Weights of a small GPT-style language model, trained from scratch on English Wikipedia.
Training: a variant of SOAP for these matrices, 149M tokens, 4542 steps.
Each number is 128 + 24 x the weight over the matrix's rms, rounded and kept within 0 to 255. Layers, rows and columns count from 0. Numbers have three digits each.

# layer 3 MLP down, 128x320, rms 0.145, rows 81-127, columns 80-159
084144093134141126143138151105209144147174112128138104128088125127115114177144135145160115129119127108123156102113128117134107125154104116146165100128114146113139155103092096121124135100147084146113117158105139139124167142109143081160125128
182090134145159129108100076163119141137120157113092197094152049143157056139119177123202094112113107137122105149106152136097078120084144166099193094068152126067099114124111178068152106176124157172180151108108074211126127146073127075111187142
120089120119122121128107093172134150128162111119126108147109149145123147125107101121101119101099170121081110112128125153133157135117149162149123133115161098150158121138117087115110119150159121157144150141098131140126112128139115115100128143
159099159085146089144129142126127099171114145126113147103160096092094128098121058099136121101143084125126088110061127135135090099154098102059071169212154108068103159160137161151107151104125136081120126106152082138127111149150103118146107255
137149153132139116127090166145140135136126114100136129101121132161090135098110137164155167105131123124106118149161112093109138117108095122133164128113149124139174101158126109159132126134125110130105135139146143133135136125157167126117143096
106119139129151102102127080118182150136166140160119103150125116154149107153123132118110104188079125130111139145119104107149171146143139127134124113109128112092130137130110136117141168135115109125114160148142027119135090093159090099119133155
155136088173135126114123117117146139145117094127103116093116140131125130119124124140138116122179128116129147106131149142111143155163135131106122142113145131159120125119157107125145166127121126185111121100117102097141134160132161178145109135
115141124142093105139073105130146111139081188165132145153127119129140153110137114129144090120144147113137120143090132145068155172118106151153116127104118126156134131098100159122131125122111133165146180123128143093075157154104119081141072103
135133140095137127124140137148115141093131154158167088115139095096137139130090113147126105139124158135140130156138129092162106151100113129141086089146121140145129168134148105147090128116113134099120123121098154124090178153141130142104112117
130108185140069145127105132144098131125126117140106145099138155141138132079176149119091127155109134151138097143135123138153094131119110170123087203147158113164108158130139124115144112106124130089131122153118157138097117141117125146110130119
118100176150157123122088177128145128113141139061151156130091135198180100139118137106075141080170078161150141120124162067112188116104140113129116122125142140121119123118105132136130165135122097140152124072104106138128132139112126098154177122
136150119152121164153114120133136139158134098103084129130137141104153097175121113093099115106090126088097153101125091157082121120148087132114155089120134089106121074152127115125161131131126117116095077150146127168099146085143100088153110167
109115128147108114149154144153116128150118108150126107127139128144149130131142101165121088083140138129157103146104097172121136164094065159128154120137139133137140130131122112165135126106133144109123105128136119136139146144131117123095101115
149140160128141166154127151143063123160091086151099119136168104140127084161058115110122113116092132145155135070169114108110154141091124117110115165138119145139156176096133143117119088108156118110095166130157129116117165148097163104099148134
156131108093125141145131152126113119144150175137139077108153144158114115118122133094118101159114136101100133135141119107152127136137087147095085182180139144190128125129156088107138162165136104116090122139120129122134150115173111170173124123
139085135120142148123133125102142138129102091133133107169087119138118111115133146093145157133107153099126104139144116136141147149128127132098152167140109132138165117072111145149141113154106129141154123127105136163086126201148164142092131139
157127150109115161132147131129120162121095143151111112079124139116133101129109142118111109093167137149110102125131121088133158111118160105112140120111120103166167162056163140100139110106119093157147120135119150150142134125161153137133129145
121123098129139149161083157129146140133182125132138144127106152122149119094103149132156204129100121177117099120082135159123118150130113135129135119122150118151133178131197117106100121141149131120111064105093114152111130106115148123139137104
077106117128154107142118098099132099167136104112165119124125143142160137134105134114130121122140131176116116134079121153131147144151129153076091102125153134113116075150144126157151127139102136155136168138127132114105147101101135110132102170
156128118126090158131141132121148106106144119100142064097124105088082109128155150143108160144154162132085116155139107105106123121141126156126109123122139154084133070108110136127157137115150175066144137118126134130113154108115149088156125078
132136085164157088180185097125132105142128114119123139155052125127121144141121175127143127096106070144138127130127148117082180110156157099085137112088108089128118100127145150070120121150122118126157134097115101124119125158150149088159092160
106126103097107130068143117138124100117138149122127096123121141126151118086130153135117144113100140110120148071145134163106117140155151116145111116135090139175170092176090097126149141134106152109143098095167133057128123107126141127127101101
140119125105097094151147133141130114137122158142139135122129107120088114111083149146097137128095110116137138156102098137134137163114175146088132126157127137115136138099106133130110122165127139114119139148096123152138161085102098116135128130
096102144174123130066129098140144160160129128107142141115156139118114092130100131149088118109126065102134142097136146133126091162117130146129146123125103138097163076145160137149096112121107082137126121091164160113107124144109115146132131132
132119149119113144152146112098110131104155115205118080111177110144141112121115120080135077165133152154125104130155122167154105159112134141143113122129125112180084140079075154117107102116098133066170139087192152134157118134122103130133159109
154147099139167142122139125108136095150118123122154160153107099105090130111151148165101156115124120067115137162155138140137118148088135157079069049108103117123108106093154101094139147171108119112124130094145115142100110114143120158191146161
124140119099108121152101188106125143132112142121165108086124079131178089133099116140134142097104127133099161148117117110084129146134152127129134104114118143152127108093117124103141156154120163158120079096141089093155110098133089140135114101
114142130097067105127132128088145153137032150138134141135090126083135144100108066105124128144139170144108104147155123166115138165147141126124124154108113107086109122084109093089145197143177107091135148129102133134106157140124128139139168137
114164122147122143095114097076156132123131147113139098149133154146130168132108123118140149125124158140107118144091132147150149138113159127098114125141107114156073126136155121135114145153129124129125155164115122146142130155150148109138151132
126095129115171159115122127110144113155156101120151124136150070159130130120144135151157106137129098090148150124180125115141124147173129117104125090127143114101100134137164139121123124173113138078147171081172109157188128121145089134102147158
088103130122091131117144103144104108123123090085090118111130158138081108133137108121129111114119148137125117088151136148097162162094115142118140174143126122116140127116109120121073143127176120148120140147133093178134157106130139076078161107
133135061156129092170146156132123179110109129158125144131113125126131152161172123122148116154146150106174132125121152132108074095160082113132153138094144127123114109110139108166123144130128142100118138110172128127130108130109115123145108140
134099145127137125083118081137140110110146110114148176112150136133134120131138144171156130160158106156128163110153146115121105105111107142124124086134139191106138129138146140133088133136168157130161163121145088171097115122138108137142131130
135142100103097137148182106114121156107147125161110167134110109145114111141118115094116118097143133135169125125137123100139133134162149106166151133137096157166166150105118165127169088115129143152127110089136148158092114120110110130175125110
101107121160119111114149168177137109128109108121165132122098149119075104103100101147120094159137145106144150104131073156141165160123132167163113148169165128210083134142162107123147134157093111120141131128124126165101106121120095147127169127
146127150148091131117106141143088122110101125161147130119117138102149118150103113143134113108130162160096109121107123164132142167124096142122118150101118108131112116138107132133133137123164136121145122136137130128141088159154098117124163134
102111090133131087098145124142098146134143108145128120128122127116143142124108167139167097149115121106120112151160171121156090136168120142154089082123101142164078120110145152114111118165099124130119181149110127115073156100130092095119108102
117088158106111141140091123113092162130126152185129144130143132109144140184120144108177187126117119124142124137173141134117141155103133155125123138125128110091107189120115152123094196122118145126150164121110099153089131141086140121124121136
140089149106131145165129146118145128146106103150098140129127152103128129134179108159140137137147127134104130135114153146123124136155090114131164117105176136102152111141110131124133124120120108164131124131131141122127120130118147136130119173
099134119136136133141137146100082106122142130129125121135101126102129109133131103122111130122096147124127189134112142130136110162124089117116129098178136136129108143122177113161147103120110104154109082141118139102133120124152144136137113118
179137154111142085094155155120139088099098133133156128120178175191158066144158088116118109156108106108085079125114109125159189113117160151094151154104102113157152131108122130180126124091070169162108148153128131106115117145179089116147158059
163133136142072129143134164114120141101122124129120127115145113080110077098094091115156160109125133160131143111121120139112144181119142128133128109149128111154079120092121135140145115122123139131138129103151163106105114107108148133139108106
096084146136130109118148149138111119145116134110119114144124167099106131151125135135116134120150090140140124152144132125155137102120109103110172129094131115105103141123159126079109084111144117138102200170153141115144139117120137093080106132
108081108102138145114116147155161092140176113139129102167062109169162098122132119091113136109136107148142139124171141116132131132130155099157145132068131105137111149083171129158160134130110101097187151123079136147093122111145139154114129125
156072093112161134130161095146155154147154163169111070149145108141125138091127118093150136173162152084140138184087125125162089106126106157113110181158158118135134096102146142129086142095125147141150149153119152112149117161145149123113098144
107147138170102156106098119119124172141172116123120128175136143152106114139119141142130134125193128114116155148131098136141117117095111124166132142154070092162125123131108111161112115059164163130097108136131136100120125123117103105141106096
126153115163155155147138110153126146153148130109113138131135143081126112157181151083097107133098133131174157111072147117128133098124139105155137128121119085070147135117140127165155128157118178101133155133084182145160166135125183131083130125